Weights of a small transformer language model: MLP 1536 GELU, a variant of SOAP for these matrices.
Each number is 200 + 40 x the weight over its row's rms, rounded and kept within 0 to 999. Layers, rows and columns count from 0. The size before them is the row's rms in percent of the matrix's.

# layer 3 attention output (transposed), 256x384, rms 0.143, rows 202-238, columns 192-287
081,177,184,183,253,109,172,204,257,229,249,245,227,193,195,127,282,193,204,224,167,275,175,177,235,205,260,161,141,200,224,152,224,243,264,113,253,187,189,186,229,214,220,167,201,244,202,230,274,113,216,166,180,119,290,154,194,219,201,177,168,162,217,143,248,187,161,283,220,204,256,226,218,179,191,109,247,225,225,222,239,203,172,168,206,211,226,214,127,151,163,277,176,175,147,145,264
103,209,151,217,205,146,171,229,184,147,190,209,184,237,147,208,226,181,252,210,244,202,215,230,165,167,183,202,183,250,211,252,195,139,229,187,202,195,242,145,175,227,183,157,213,171,237,256,222,97,210,161,146,135,234,221,226,148,176,196,218,173,181,139,140,226,297,225,186,234,175,263,262,174,182,240,230,198,131,264,194,185,134,91,189,285,146,179,174,144,165,324,174,165,242,184,226
083,305,156,176,210,261,126,258,240,144,266,157,232,169,136,222,282,183,216,232,178,243,179,199,208,194,258,171,188,187,194,192,201,193,286,120,218,200,186,205,168,230,146,249,255,232,206,155,216,170,223,166,278,285,227,181,230,206,169,87,232,197,196,216,231,297,169,228,265,307,152,194,229,252,239,219,177,167,291,192,209,179,265,211,194,218,163,224,237,148,119,239,182,202,195,147,166
071,274,189,231,243,182,232,226,164,182,238,183,207,193,183,186,193,133,230,186,225,318,259,148,189,235,156,249,202,173,250,189,241,108,169,130,271,242,181,213,177,229,159,155,192,196,127,247,147,197,269,198,189,130,171,190,188,204,207,223,144,196,194,189,230,162,214,106,237,230,204,275,223,166,276,168,180,257,199,183,268,190,197,222,258,261,237,159,205,208,244,217,210,165,244,156,222
082,239,163,250,148,247,185,178,124,204,245,209,250,191,226,224,199,217,218,154,235,207,244,249,196,186,191,247,192,211,207,169,247,218,189,174,191,227,187,166,218,228,175,259,237,201,184,198,199,192,201,235,250,137,107,222,169,211,210,196,225,243,203,144,166,251,199,153,199,198,133,115,181,226,198,209,230,240,221,196,220,253,231,187,175,185,150,142,219,205,235,214,201,159,180,218,214
074,281,178,173,194,164,166,243,244,189,277,139,212,211,190,223,157,149,158,192,155,186,172,246,234,104,277,174,224,198,214,234,181,202,195,229,207,121,209,225,170,190,219,194,188,135,153,197,270,181,127,204,223,249,135,196,148,213,200,160,243,218,221,243,213,151,238,165,209,235,203,266,269,186,210,145,120,222,260,142,141,144,231,233,217,193,206,220,276,175,182,198,168,165,164,211,208
094,278,208,223,193,198,189,265,180,213,156,199,233,178,242,259,152,190,247,210,224,214,251,244,274,231,194,177,196,241,91,152,116,172,183,223,181,201,207,160,211,217,208,146,196,173,162,137,170,202,236,248,209,228,165,278,193,187,250,188,177,166,212,126,192,100,243,123,175,163,185,189,194,216,236,255,149,169,231,206,189,175,235,206,244,184,149,206,294,200,341,186,177,187,167,197,219
096,160,224,226,183,207,146,217,225,238,316,217,170,109,248,304,200,238,82,179,206,222,238,164,269,167,177,208,208,199,208,137,202,230,188,160,237,200,280,209,239,201,193,164,210,260,166,152,229,158,210,228,181,168,223,212,215,233,234,221,223,141,192,216,216,232,245,254,200,209,184,146,199,257,203,114,220,240,192,208,244,145,224,203,213,269,178,238,205,155,191,237,242,209,186,190,197
081,180,163,166,256,225,300,239,148,223,336,186,152,218,142,176,125,94,180,224,170,193,242,232,265,181,127,162,220,256,182,199,199,206,134,245,192,212,234,196,172,216,254,199,258,196,121,162,206,217,187,189,190,257,192,146,257,225,185,214,217,216,193,229,228,176,128,148,236,160,179,225,202,186,231,261,145,143,177,92,175,165,190,196,196,186,166,171,204,189,237,208,189,167,208,201,177
091,275,223,187,201,216,209,231,226,192,91,216,167,189,201,257,255,186,195,218,222,163,198,136,145,183,181,294,265,186,206,186,249,103,191,196,209,189,195,159,283,147,181,219,180,218,228,299,131,212,186,211,165,118,143,237,224,168,228,224,271,174,168,268,172,232,265,262,168,263,201,184,193,169,194,275,181,115,226,227,169,177,207,221,159,173,197,165,227,176,193,105,234,276,256,283,159
088,217,187,279,179,183,188,107,199,195,249,226,249,207,194,151,186,136,139,220,222,185,146,226,98,194,214,195,249,207,175,144,166,230,200,205,178,172,239,240,174,139,190,258,196,188,107,130,212,208,195,149,202,261,178,165,215,228,182,165,167,256,185,203,211,141,138,230,189,188,249,244,195,127,219,208,177,168,142,145,135,263,152,172,175,176,209,197,202,183,199,167,182,157,207,207,202
092,171,106,184,186,193,235,264,204,178,159,179,249,240,194,168,194,211,158,278,147,159,201,134,221,249,165,173,242,246,264,157,173,202,233,194,184,181,255,162,147,179,204,218,218,233,206,151,230,199,134,201,183,228,199,231,183,196,187,186,182,196,257,218,157,158,133,174,199,228,249,189,116,235,195,151,206,263,190,154,194,233,126,269,131,208,224,195,164,196,147,187,220,187,167,209,203
086,214,203,223,182,181,220,196,188,176,200,164,266,156,103,212,176,204,107,186,135,156,233,190,154,184,191,263,227,157,229,233,137,162,198,173,194,240,219,173,233,179,249,167,190,198,125,233,228,138,217,174,250,187,163,161,118,169,231,217,255,274,255,180,264,181,199,222,187,224,289,215,220,216,209,221,243,252,197,132,217,198,204,221,210,256,242,169,175,197,169,148,177,221,175,156,167
091,274,239,234,278,140,214,195,227,198,165,209,208,137,160,156,179,209,277,125,158,128,192,207,230,187,175,178,178,196,175,210,260,150,191,270,263,181,174,194,170,220,179,157,178,180,246,179,220,224,227,195,211,157,267,235,158,172,223,219,240,171,219,176,114,338,196,267,254,218,147,244,234,180,166,233,109,168,213,192,219,201,284,252,207,228,230,194,232,193,183,151,144,205,184,170,252
093,218,175,183,226,211,195,254,258,126,159,213,196,183,246,208,203,167,228,188,221,151,275,219,199,220,231,178,207,196,226,189,240,189,151,198,213,130,244,256,309,187,259,187,248,114,195,270,260,265,136,260,211,221,160,147,201,144,153,226,172,166,226,197,170,209,198,122,247,225,276,208,148,170,183,213,205,212,249,232,241,129,216,237,129,260,139,237,219,162,120,149,211,229,233,214,108
103,150,198,121,184,186,247,230,261,153,134,147,201,175,238,257,184,234,194,147,184,221,221,165,179,222,260,168,220,176,180,206,186,169,211,94,186,222,235,174,185,146,203,184,206,249,216,236,195,123,195,184,161,148,262,110,259,200,189,150,242,226,240,170,199,169,228,223,199,250,188,232,232,198,181,138,204,278,216,248,213,188,145,218,166,253,280,159,94,205,183,195,262,224,231,216,176
086,199,196,161,162,226,206,159,188,200,119,225,160,251,180,201,200,187,206,144,192,173,227,277,137,151,196,232,243,159,221,174,199,179,230,175,218,231,151,208,266,150,165,201,209,221,295,223,220,144,257,205,125,96,213,187,221,210,196,210,230,158,277,225,148,252,249,226,162,172,207,216,216,200,194,209,143,226,206,222,239,138,147,194,215,136,183,157,130,205,187,271,229,231,218,233,151
099,156,224,241,188,212,142,190,182,221,243,127,181,162,264,285,166,239,146,195,199,233,203,194,158,173,218,174,202,191,172,237,271,234,131,179,218,259,202,183,204,278,171,229,224,224,221,223,161,208,304,226,215,245,153,199,178,230,204,208,234,209,221,209,237,160,258,159,217,184,183,181,149,212,238,196,185,205,207,232,224,201,249,181,204,129,181,190,168,241,200,183,232,234,132,189,174
088,239,165,218,147,192,180,166,223,171,143,189,171,216,240,210,166,233,175,170,188,181,261,186,245,154,194,216,164,171,197,254,235,195,217,188,221,182,187,179,123,213,213,212,221,154,258,242,181,152,206,200,169,155,121,228,181,174,171,226,201,229,227,233,225,204,214,197,157,144,219,269,246,206,179,251,230,238,198,229,264,258,179,142,227,220,222,213,154,276,226,255,214,245,249,146,248
089,256,175,164,231,120,152,234,185,157,249,194,294,221,186,176,197,142,237,241,212,174,233,142,187,180,124,169,172,195,274,130,235,224,229,170,288,176,170,208,192,203,168,121,172,200,187,177,221,150,122,183,275,176,186,203,204,162,201,241,175,257,225,136,206,204,204,205,221,217,175,224,238,236,144,189,183,222,232,256,232,202,206,243,182,263,174,219,232,187,210,199,174,166,211,111,228
090,136,206,179,257,114,333,174,206,197,226,206,209,166,134,242,177,171,155,215,119,231,239,149,216,211,126,186,145,279,261,198,299,156,151,193,201,237,242,205,174,253,186,202,192,147,192,171,175,223,194,212,220,161,231,202,172,192,168,233,202,143,156,261,199,252,156,205,174,195,152,246,196,142,208,137,244,277,153,228,150,226,180,241,192,269,221,266,195,174,240,256,222,156,262,163,181
095,160,305,220,235,220,193,159,216,166,216,199,252,203,179,233,268,173,218,146,169,239,93,236,226,173,202,240,211,96,100,204,217,250,282,197,165,245,218,146,128,203,158,140,203,205,171,263,214,179,204,168,168,201,151,251,150,295,159,197,209,227,156,261,222,224,186,247,127,188,221,120,104,127,201,259,232,204,171,261,187,165,191,149,162,179,279,183,221,220,222,229,216,144,186,207,146
093,282,147,245,238,215,190,171,241,145,172,193,211,252,243,159,209,173,277,226,249,159,193,235,126,162,183,216,284,260,221,216,280,185,168,204,246,118,120,211,219,224,287,215,173,235,215,189,143,157,180,200,165,184,217,142,166,226,177,195,186,181,125,170,213,190,156,93,264,255,122,209,181,192,192,202,144,164,161,196,272,125,177,204,186,165,161,230,240,212,253,157,195,191,252,182,238
073,182,167,189,119,191,216,166,228,157,200,155,213,192,179,260,149,202,192,250,246,209,152,193,263,277,88,273,233,188,208,174,157,250,172,141,204,207,223,211,199,158,250,172,228,230,207,195,197,164,255,189,222,156,192,197,210,207,282,231,181,239,187,196,268,149,198,243,213,196,194,253,191,172,217,190,261,218,134,286,201,245,214,248,198,253,258,220,219,246,160,149,227,235,198,193,287
076,265,190,227,259,187,176,231,213,192,315,181,212,168,180,134,264,172,234,128,219,305,291,230,221,212,182,156,170,195,142,201,139,173,226,245,160,216,192,209,197,257,135,135,189,281,189,198,210,224,258,206,249,189,198,218,145,193,211,106,195,215,217,217,203,211,191,221,191,230,183,123,166,289,196,219,269,165,264,257,267,175,195,202,241,260,225,215,208,214,240,226,183,227,162,222,238
084,241,188,231,230,287,204,198,139,158,182,211,222,188,203,205,157,249,205,325,226,223,172,188,186,218,150,253,211,158,189,240,153,199,293,211,188,166,204,183,190,251,245,288,203,243,139,208,231,193,224,176,174,221,163,169,169,124,125,165,174,136,243,185,206,204,202,246,201,202,208,207,173,191,215,185,222,216,148,171,154,211,187,181,217,205,248,191,148,168,237,204,197,237,157,250,141
109,198,190,229,198,249,177,222,253,145,184,151,184,169,168,140,236,179,207,183,255,213,242,205,150,201,163,229,244,165,130,94,212,271,291,188,241,109,74,218,247,185,191,242,294,254,237,202,207,208,179,249,213,171,134,210,169,195,211,149,176,147,171,193,183,280,164,169,237,209,242,140,179,210,150,179,161,226,242,233,186,187,170,171,234,198,168,167,242,194,172,262,178,209,216,139,174
091,228,188,222,169,217,99,243,235,228,131,189,119,176,198,164,194,207,287,157,233,152,211,161,236,192,239,279,213,248,191,152,230,146,202,209,236,184,181,203,219,130,208,181,145,253,237,127,218,153,220,257,221,182,201,225,293,153,284,191,140,152,155,245,234,240,198,187,153,153,180,219,166,238,212,222,252,191,218,285,201,159,185,167,200,222,209,203,213,186,110,251,232,260,214,131,221
083,222,269,190,192,186,156,159,139,257,212,289,270,216,249,157,150,215,182,164,219,175,146,183,240,198,244,205,205,204,195,279,261,183,248,271,246,303,168,147,161,198,176,179,160,236,204,231,149,158,217,171,111,199,94,252,287,231,159,200,201,252,255,108,164,190,128,193,203,164,79,255,184,154,191,224,199,139,241,167,234,194,226,196,219,242,207,143,174,222,296,253,202,211,116,209,180
092,215,226,161,139,256,246,211,204,188,215,211,163,287,202,195,197,248,118,159,213,234,162,274,175,199,141,110,179,150,268,223,203,200,152,118,192,194,218,191,174,307,197,196,175,164,200,181,226,261,177,210,204,232,226,218,193,188,243,202,193,238,208,186,223,126,111,221,203,106,231,224,202,254,205,138,183,243,193,166,160,236,319,190,236,117,228,206,283,195,200,110,162,181,221,251,257
097,157,212,231,222,156,193,160,238,239,255,158,200,235,254,205,216,162,227,251,143,151,261,168,210,134,224,229,183,191,205,132,309,179,176,252,128,240,201,182,204,199,164,202,224,198,207,195,204,162,198,200,206,127,227,191,152,216,208,230,223,155,162,188,172,202,211,276,167,214,147,120,226,226,229,136,279,261,178,266,237,278,248,188,227,227,161,172,190,190,199,249,195,170,190,190,173
094,269,224,252,196,259,153,132,174,225,263,224,148,170,186,149,190,192,212,230,189,170,247,260,126,223,220,248,152,218,225,187,232,243,218,160,175,250,169,126,217,209,237,224,274,178,229,216,173,197,221,126,276,168,148,130,211,186,212,210,185,191,223,175,191,159,182,209,250,226,265,147,210,127,200,169,133,266,261,192,162,154,194,218,274,274,159,169,175,190,221,225,195,184,175,201,202
092,195,169,211,201,170,92,173,246,239,211,220,190,108,258,197,222,174,236,123,199,218,201,205,214,277,215,226,244,236,150,185,184,189,240,239,164,215,205,177,190,150,243,115,218,247,225,200,167,169,245,202,201,204,202,269,257,174,179,249,244,165,178,215,239,131,217,214,217,208,135,153,202,186,232,169,183,177,199,292,192,212,205,154,175,239,229,185,172,262,230,196,258,231,219,203,206
086,194,137,245,313,236,161,260,200,240,214,145,224,105,175,259,208,207,233,211,153,235,268,230,252,154,190,173,220,252,210,108,220,214,223,192,205,142,222,232,174,277,215,198,182,190,142,177,219,271,211,242,165,196,262,189,203,233,164,128,187,152,220,234,152,193,210,157,128,225,197,231,190,223,225,258,276,243,220,165,217,198,137,151,212,262,95,211,243,119,268,162,190,203,145,229,136
092,257,146,144,165,197,199,238,175,184,179,270,204,261,177,242,175,188,138,266,123,128,148,237,227,197,234,160,300,229,229,162,201,168,241,179,152,167,269,197,166,178,235,161,180,132,239,208,253,191,163,231,187,187,228,167,172,216,148,226,225,214,228,176,179,169,241,190,205,150,198,237,191,247,223,177,229,201,213,218,262,200,78,143,180,192,245,154,209,193,119,223,196,177,180,244,178
090,180,235,215,245,129,200,148,209,188,217,269,203,192,141,142,201,176,192,173,172,139,198,199,174,191,197,192,202,202,184,235,200,229,274,266,149,240,129,187,126,172,173,257,174,162,156,223,132,177,222,213,201,177,237,200,166,219,140,220,185,262,206,134,201,159,157,138,238,168,157,295,212,226,110,215,129,222,162,213,202,171,202,173,241,125,226,175,146,223,196,205,225,215,259,210,257
080,197,168,162,228,210,210,220,222,160,198,164,183,302,238,234,222,321,145,218,163,253,282,191,147,143,153,157,283,218,262,179,267,156,173,200,186,141,242,257,270,176,227,204,241,168,142,229,152,222,230,217,226,131,151,209,225,175,222,226,212,180,135,217,236,184,182,238,177,194,252,190,244,204,210,157,214,174,184,168,239,207,142,236,196,137,225,201,299,212,264,230,222,227,205,216,224
# layer 3 attention value, 256x384, rms 0.184, rows 203-238, columns 192-287
090,199,240,211,167,217,214,212,206,244,185,140,230,109,261,278,153,208,156,224,197,245,211,160,272,266,151,189,193,185,177,188,108,228,235,218,142,194,130,242,170,155,247,271,202,237,205,167,210,264,184,250,250,214,210,174,255,168,205,209,167,175,200,212,263,137,188,165,271,206,266,184,186,201,201,128,229,207,197,137,280,162,225,244,201,144,237,232,221,196,252,144,202,242,243,257,139
081,221,228,241,178,193,227,207,157,190,200,196,194,223,140,192,223,154,203,194,259,192,163,194,189,236,165,262,191,228,211,268,237,158,171,218,179,113,176,210,231,213,265,183,177,165,221,229,148,283,149,246,211,184,209,202,161,217,167,275,196,202,151,209,161,139,180,229,146,141,253,228,199,145,204,155,183,269,208,182,204,198,134,216,208,215,203,169,153,196,185,190,242,173,215,259,229
088,167,197,192,185,209,236,244,145,130,174,225,166,213,236,321,220,239,230,204,219,122,162,198,226,237,195,146,163,260,182,176,167,274,217,274,192,176,169,211,211,181,292,270,197,218,137,166,259,230,190,214,221,232,200,170,176,167,230,156,196,166,176,180,212,282,210,200,162,179,233,200,242,202,203,242,164,200,156,114,134,190,191,225,145,183,186,213,134,213,217,125,169,216,254,245,201
090,171,248,185,230,200,147,216,251,171,239,227,156,183,214,146,189,133,156,200,179,214,124,147,195,290,178,170,230,199,195,217,171,152,280,206,177,148,194,142,185,190,202,140,217,214,143,202,153,204,180,202,213,231,288,157,230,200,156,225,150,180,230,239,188,171,203,216,128,248,267,257,236,178,171,148,134,175,173,154,188,172,153,224,180,236,256,265,128,237,226,230,183,212,197,212,212
081,253,183,242,172,238,195,152,211,210,187,201,152,211,222,90,284,255,304,218,242,179,229,198,218,241,210,237,148,211,179,257,142,211,213,200,232,177,199,154,241,242,272,228,222,205,198,221,181,230,288,147,117,157,249,195,217,189,185,186,85,181,167,168,192,276,211,255,193,145,250,230,184,165,268,178,154,156,132,167,201,185,171,256,223,214,237,128,160,204,226,211,244,285,226,205,194
093,211,136,205,127,140,229,182,207,226,243,171,155,203,161,177,205,148,164,178,191,241,169,197,219,210,202,254,233,215,220,194,191,164,215,118,161,210,209,229,280,221,215,220,197,144,211,246,207,134,217,79,160,232,233,189,226,219,190,214,154,211,158,216,174,201,226,243,198,193,186,181,154,169,129,169,168,149,186,205,205,188,117,199,186,261,235,231,151,215,162,155,218,196,182,208,174
091,196,148,162,197,95,196,231,221,187,147,194,203,260,242,146,208,150,279,180,250,177,180,267,150,235,181,201,178,233,213,235,190,191,188,223,166,243,157,194,110,210,245,248,154,197,245,218,176,271,196,152,167,214,153,238,171,192,180,199,145,229,138,178,202,214,162,161,169,153,257,185,205,134,177,238,147,174,177,194,152,218,208,216,229,119,216,174,157,178,200,218,231,197,95,232,159
088,219,212,165,135,180,136,235,198,137,67,158,164,207,263,212,235,279,263,195,254,213,213,137,182,197,229,225,177,219,207,159,201,247,240,150,233,247,134,277,229,171,89,220,122,140,191,228,257,199,271,243,209,193,173,178,150,179,253,215,203,184,223,165,263,277,225,186,228,251,283,179,241,164,197,173,180,198,172,267,195,223,144,209,322,154,176,193,208,222,223,129,170,188,179,231,193
088,186,226,208,190,182,177,153,221,241,271,206,282,144,167,213,157,152,104,229,239,256,180,224,261,137,165,167,207,187,212,192,164,233,223,241,182,199,219,226,183,169,196,197,231,146,235,110,222,220,168,228,238,174,262,211,172,170,169,152,200,208,196,168,163,120,139,150,157,210,132,207,185,188,200,197,261,204,297,138,222,218,178,192,193,240,222,198,174,232,201,200,222,215,170,153,199
085,239,280,97,173,260,190,243,184,191,104,189,182,161,210,132,189,269,328,193,218,185,265,140,224,222,211,146,127,212,185,233,245,224,185,207,195,232,158,152,220,265,140,136,203,213,202,206,187,171,238,256,201,171,263,228,217,160,235,233,253,151,247,183,214,271,202,209,169,263,258,250,182,219,255,170,215,137,184,224,192,138,249,166,276,153,238,183,213,167,198,231,201,282,150,221,218
085,231,186,196,258,162,143,188,226,210,170,190,219,104,179,255,206,186,218,169,193,175,152,212,131,214,235,255,181,163,201,248,214,233,196,168,155,198,186,225,221,126,202,157,159,195,247,210,246,207,209,208,164,171,240,180,228,229,181,177,255,184,190,193,243,197,216,156,249,168,145,158,256,190,182,229,223,142,196,291,266,192,266,214,318,152,175,186,178,186,203,226,220,242,185,138,220
095,262,178,130,197,174,137,214,178,200,205,199,170,242,273,200,218,223,254,229,244,192,171,214,218,220,254,148,178,184,136,122,181,268,191,182,256,166,185,151,180,213,205,239,152,191,225,180,193,236,236,204,165,196,282,233,260,183,178,197,118,123,137,170,184,215,161,201,232,132,175,203,175,226,293,173,165,179,147,202,76,192,167,221,233,136,134,237,147,225,273,254,174,210,208,270,163
091,155,250,220,184,202,193,192,198,199,237,176,164,265,247,241,242,256,104,238,210,268,191,188,255,199,227,227,250,196,197,143,194,208,190,154,229,128,264,207,222,126,253,236,221,158,200,243,244,149,104,191,161,196,190,155,214,181,191,268,191,200,201,190,243,147,247,142,195,215,159,199,162,253,184,177,176,248,204,292,199,208,91,152,158,255,207,213,188,235,281,250,173,154,202,191,219
088,205,250,184,241,219,211,165,240,308,192,219,173,186,163,218,196,238,183,266,241,184,201,192,151,135,188,125,204,244,178,240,191,183,235,264,201,225,224,197,193,222,185,238,200,237,205,119,191,183,204,123,267,188,196,271,187,281,155,99,112,131,166,205,209,198,182,199,221,149,88,187,180,264,205,152,241,161,149,151,164,266,208,194,175,184,237,174,253,283,273,246,183,106,174,181,207
090,167,231,236,280,211,229,199,210,200,209,208,257,169,197,142,208,169,250,236,189,125,191,245,183,157,216,211,199,263,250,237,207,219,223,279,270,178,268,241,165,184,221,243,175,183,147,151,205,320,140,234,227,197,162,221,208,212,202,148,194,188,173,232,150,213,174,172,213,136,208,153,198,270,260,214,261,205,261,167,154,197,197,214,193,166,178,163,272,233,201,204,163,185,172,95,230
088,180,182,204,232,165,187,198,169,248,222,168,236,169,217,290,188,253,230,223,162,230,219,118,242,231,134,179,188,226,187,218,188,251,116,229,202,181,278,222,149,190,152,223,151,181,185,211,195,160,172,206,153,219,265,191,164,176,191,184,179,188,154,195,206,135,177,105,268,205,255,166,244,261,188,212,205,216,165,207,224,285,296,249,234,168,202,192,258,177,226,179,137,156,257,138,186
094,350,102,145,166,205,192,217,128,148,234,189,187,211,174,183,242,195,264,170,207,138,179,213,211,234,221,176,115,226,190,165,180,124,229,197,175,146,224,162,170,259,250,202,192,214,173,202,224,131,149,173,211,226,223,273,197,205,234,226,113,185,152,176,154,240,143,219,189,227,214,214,244,227,252,204,170,221,182,181,126,187,239,223,237,163,208,192,136,180,185,156,177,212,267,199,133
093,224,169,215,247,212,235,199,109,185,204,170,227,200,231,253,226,239,193,195,188,198,172,216,137,241,187,209,189,167,235,103,136,177,143,165,176,159,205,225,236,182,174,270,201,251,152,199,193,188,203,170,205,202,263,252,214,201,200,169,135,141,242,176,198,218,252,172,253,185,207,182,166,163,232,225,121,224,229,127,159,200,166,170,210,130,231,215,241,190,186,191,164,213,212,230,156
084,161,250,228,206,255,221,153,174,248,142,182,140,190,236,240,168,236,203,192,198,204,219,228,129,229,279,235,258,247,113,197,195,202,190,192,104,173,175,236,228,193,194,225,213,202,161,168,201,241,213,152,160,203,200,155,172,174,189,158,203,107,200,260,224,188,204,227,249,218,194,275,174,198,239,211,193,191,218,132,192,200,169,91,82,144,250,229,173,179,198,180,190,258,257,226,180
085,171,239,176,237,264,111,178,159,115,190,284,216,212,213,127,184,216,263,112,191,225,222,218,183,219,203,213,210,148,157,195,154,256,189,264,250,162,184,190,191,113,208,183,173,214,158,207,204,255,223,199,160,201,125,189,232,200,219,220,192,217,249,197,227,122,177,203,191,129,237,219,232,295,209,257,242,160,223,200,212,179,261,164,157,113,178,172,216,265,147,142,198,218,204,161,195
083,190,172,194,192,183,223,215,184,215,208,177,218,228,241,103,176,239,158,223,174,246,235,142,177,197,220,166,175,254,237,223,149,166,129,210,147,199,220,199,190,211,183,208,199,212,247,116,131,301,207,202,231,182,261,145,260,144,188,202,212,213,241,191,171,161,173,196,249,161,194,229,263,244,154,167,210,225,236,194,260,165,227,208,237,251,196,226,197,200,159,216,244,253,212,207,245
087,135,251,161,175,284,286,154,210,217,156,219,225,116,149,263,173,176,133,177,182,214,203,155,217,160,187,208,228,237,177,234,191,207,262,185,197,258,256,191,184,254,170,192,225,159,161,215,195,280,179,196,242,208,172,132,197,195,215,218,226,202,232,194,157,222,237,289,146,161,216,204,201,218,208,174,203,167,246,189,242,222,202,147,146,271,178,164,197,215,157,186,235,199,197,279,207
094,167,219,202,190,198,176,178,252,230,169,265,241,230,242,165,203,159,239,139,142,186,191,232,163,207,267,131,204,192,207,214,224,155,169,224,156,211,174,170,151,211,191,151,228,199,185,176,233,221,162,235,189,255,184,196,229,162,166,155,226,198,168,230,214,154,171,212,179,214,208,217,169,307,232,189,238,177,263,162,175,142,259,250,159,182,175,185,189,148,223,179,205,225,141,185,146
081,123,208,203,211,199,244,287,201,190,135,173,208,214,218,267,189,196,219,227,191,157,142,198,127,215,219,256,126,202,209,218,218,145,196,183,189,209,255,202,146,179,211,254,221,196,217,159,264,159,149,185,182,219,211,253,218,255,220,241,196,196,135,254,166,189,229,169,130,197,289,246,220,189,133,218,195,258,216,144,157,234,213,212,191,224,181,158,154,136,139,187,186,201,231,126,122
086,153,235,171,205,187,180,214,258,253,231,194,203,136,164,184,221,206,90,166,188,176,203,210,190,223,283,164,183,203,235,209,186,215,181,233,232,253,186,199,72,181,147,128,215,229,211,216,271,185,149,263,224,202,243,192,208,249,212,203,239,255,227,176,165,167,151,254,194,196,224,194,209,264,141,187,274,168,212,222,214,180,226,281,190,166,141,182,226,141,169,189,240,232,184,181,203
091,198,192,145,167,209,215,231,184,294,224,183,246,171,233,171,203,172,95,157,212,202,186,186,158,253,230,232,164,235,238,270,174,223,174,190,174,249,245,175,145,313,155,149,123,239,235,193,174,175,193,171,187,229,292,180,235,258,169,310,217,221,218,234,151,136,235,198,151,145,216,221,216,194,192,256,253,191,164,203,169,202,238,234,139,140,269,213,169,270,149,191,179,176,201,321,189
094,218,161,173,185,187,258,175,190,196,253,215,205,208,163,228,137,166,189,219,187,249,222,226,166,196,202,254,222,136,287,172,205,158,217,170,152,190,266,266,159,210,209,192,232,243,176,211,213,179,180,169,215,191,145,199,227,254,202,210,213,181,204,147,197,86,226,155,212,180,213,218,202,186,144,203,190,215,175,214,195,236,263,184,168,188,152,172,227,206,248,129,185,126,269,272,199
088,264,172,219,222,209,251,215,190,98,182,116,120,192,146,201,219,200,246,179,186,192,159,118,176,212,223,229,263,209,180,189,103,175,149,142,173,149,234,198,195,139,229,264,188,109,151,202,178,272,196,253,218,189,287,189,195,200,246,216,156,211,203,245,227,273,273,224,247,224,311,172,158,183,206,196,114,277,195,215,197,211,108,165,229,189,208,189,165,206,182,212,162,182,258,205,198
084,195,186,214,240,157,149,193,218,166,264,200,215,199,182,197,187,171,262,204,186,93,205,154,194,197,240,210,187,152,96,198,168,169,233,240,258,230,175,154,302,147,264,169,241,166,218,200,173,147,259,201,185,258,77,220,197,153,178,209,196,149,181,177,270,270,247,240,252,261,225,174,233,137,241,220,174,135,178,251,161,218,113,136,214,239,205,202,143,212,183,209,211,207,156,176,225
081,168,186,173,222,186,237,289,208,159,194,250,189,255,191,309,198,251,182,173,219,173,166,226,250,245,155,164,180,183,224,214,218,149,227,180,221,154,191,157,208,178,219,283,213,240,203,158,194,274,204,196,179,195,237,217,239,137,219,163,252,248,248,253,247,205,132,156,218,256,216,241,182,143,153,177,155,201,205,189,199,192,228,135,242,159,204,222,206,211,217,248,190,141,195,196,292
088,157,162,180,200,199,245,229,234,244,96,175,191,177,221,139,220,194,246,186,189,238,164,101,220,191,189,111,197,221,126,167,187,206,201,230,161,153,131,220,191,169,233,175,150,156,117,239,221,195,237,234,148,244,242,186,168,178,151,206,217,273,212,200,176,221,224,197,126,255,229,247,131,211,241,215,209,205,133,226,227,196,198,218,175,158,242,265,192,150,177,230,203,235,260,256,170
088,189,204,160,260,201,282,253,194,149,156,185,192,255,213,149,144,200,202,198,176,193,173,224,225,190,210,208,254,197,257,281,196,142,221,198,148,239,265,302,159,208,193,243,200,223,147,199,276,265,167,193,253,215,186,161,179,182,253,107,191,114,255,223,197,230,227,222,162,135,202,183,139,207,160,226,212,208,260,104,183,125,234,222,217,192,188,220,239,227,217,186,170,191,160,207,200
086,138,239,170,200,116,249,157,244,233,226,187,223,228,195,237,127,179,131,193,227,213,191,223,185,193,258,248,159,231,210,301,227,188,169,236,139,283,179,212,153,143,200,261,200,229,213,204,185,171,219,160,239,257,143,187,202,199,210,159,195,217,204,204,155,173,151,237,225,179,220,136,164,288,110,182,240,121,184,246,220,190,242,220,220,205,173,161,243,200,143,238,243,99,218,163,207
090,118,241,250,202,175,163,145,251,242,237,118,198,134,207,223,170,201,270,231,217,198,212,143,195,239,158,247,138,248,183,236,197,257,124,138,222,237,213,204,206,235,199,255,186,213,149,229,192,242,239,111,152,155,110,212,249,165,215,193,235,174,158,179,190,215,223,154,271,170,130,143,154,248,133,269,168,188,164,209,220,180,250,267,204,172,220,254,222,255,272,174,168,199,191,132,200
087,185,167,123,241,317,259,205,141,241,171,133,258,234,274,218,215,217,194,200,185,227,162,192,199,215,231,236,255,174,185,127,164,255,223,151,263,202,224,221,293,202,224,102,240,212,232,203,273,173,114,202,249,220,198,178,179,200,205,146,265,210,192,226,201,242,223,182,239,247,180,137,214,195,260,193,205,278,178,197,215,191,151,141,161,244,214,244,181,199,195,189,224,263,207,169,174
080,96,232,230,127,181,200,145,205,237,153,205,304,155,156,234,212,137,196,226,214,168,210,249,234,172,143,227,177,173,223,225,244,219,152,204,235,299,204,188,226,158,182,180,216,217,218,197,240,150,152,185,194,223,147,257,220,142,187,183,244,209,175,200,177,219,173,236,198,178,189,161,182,192,147,227,242,134,198,269,204,226,249,128,171,207,159,180,247,212,196,189,197,143,179,192,214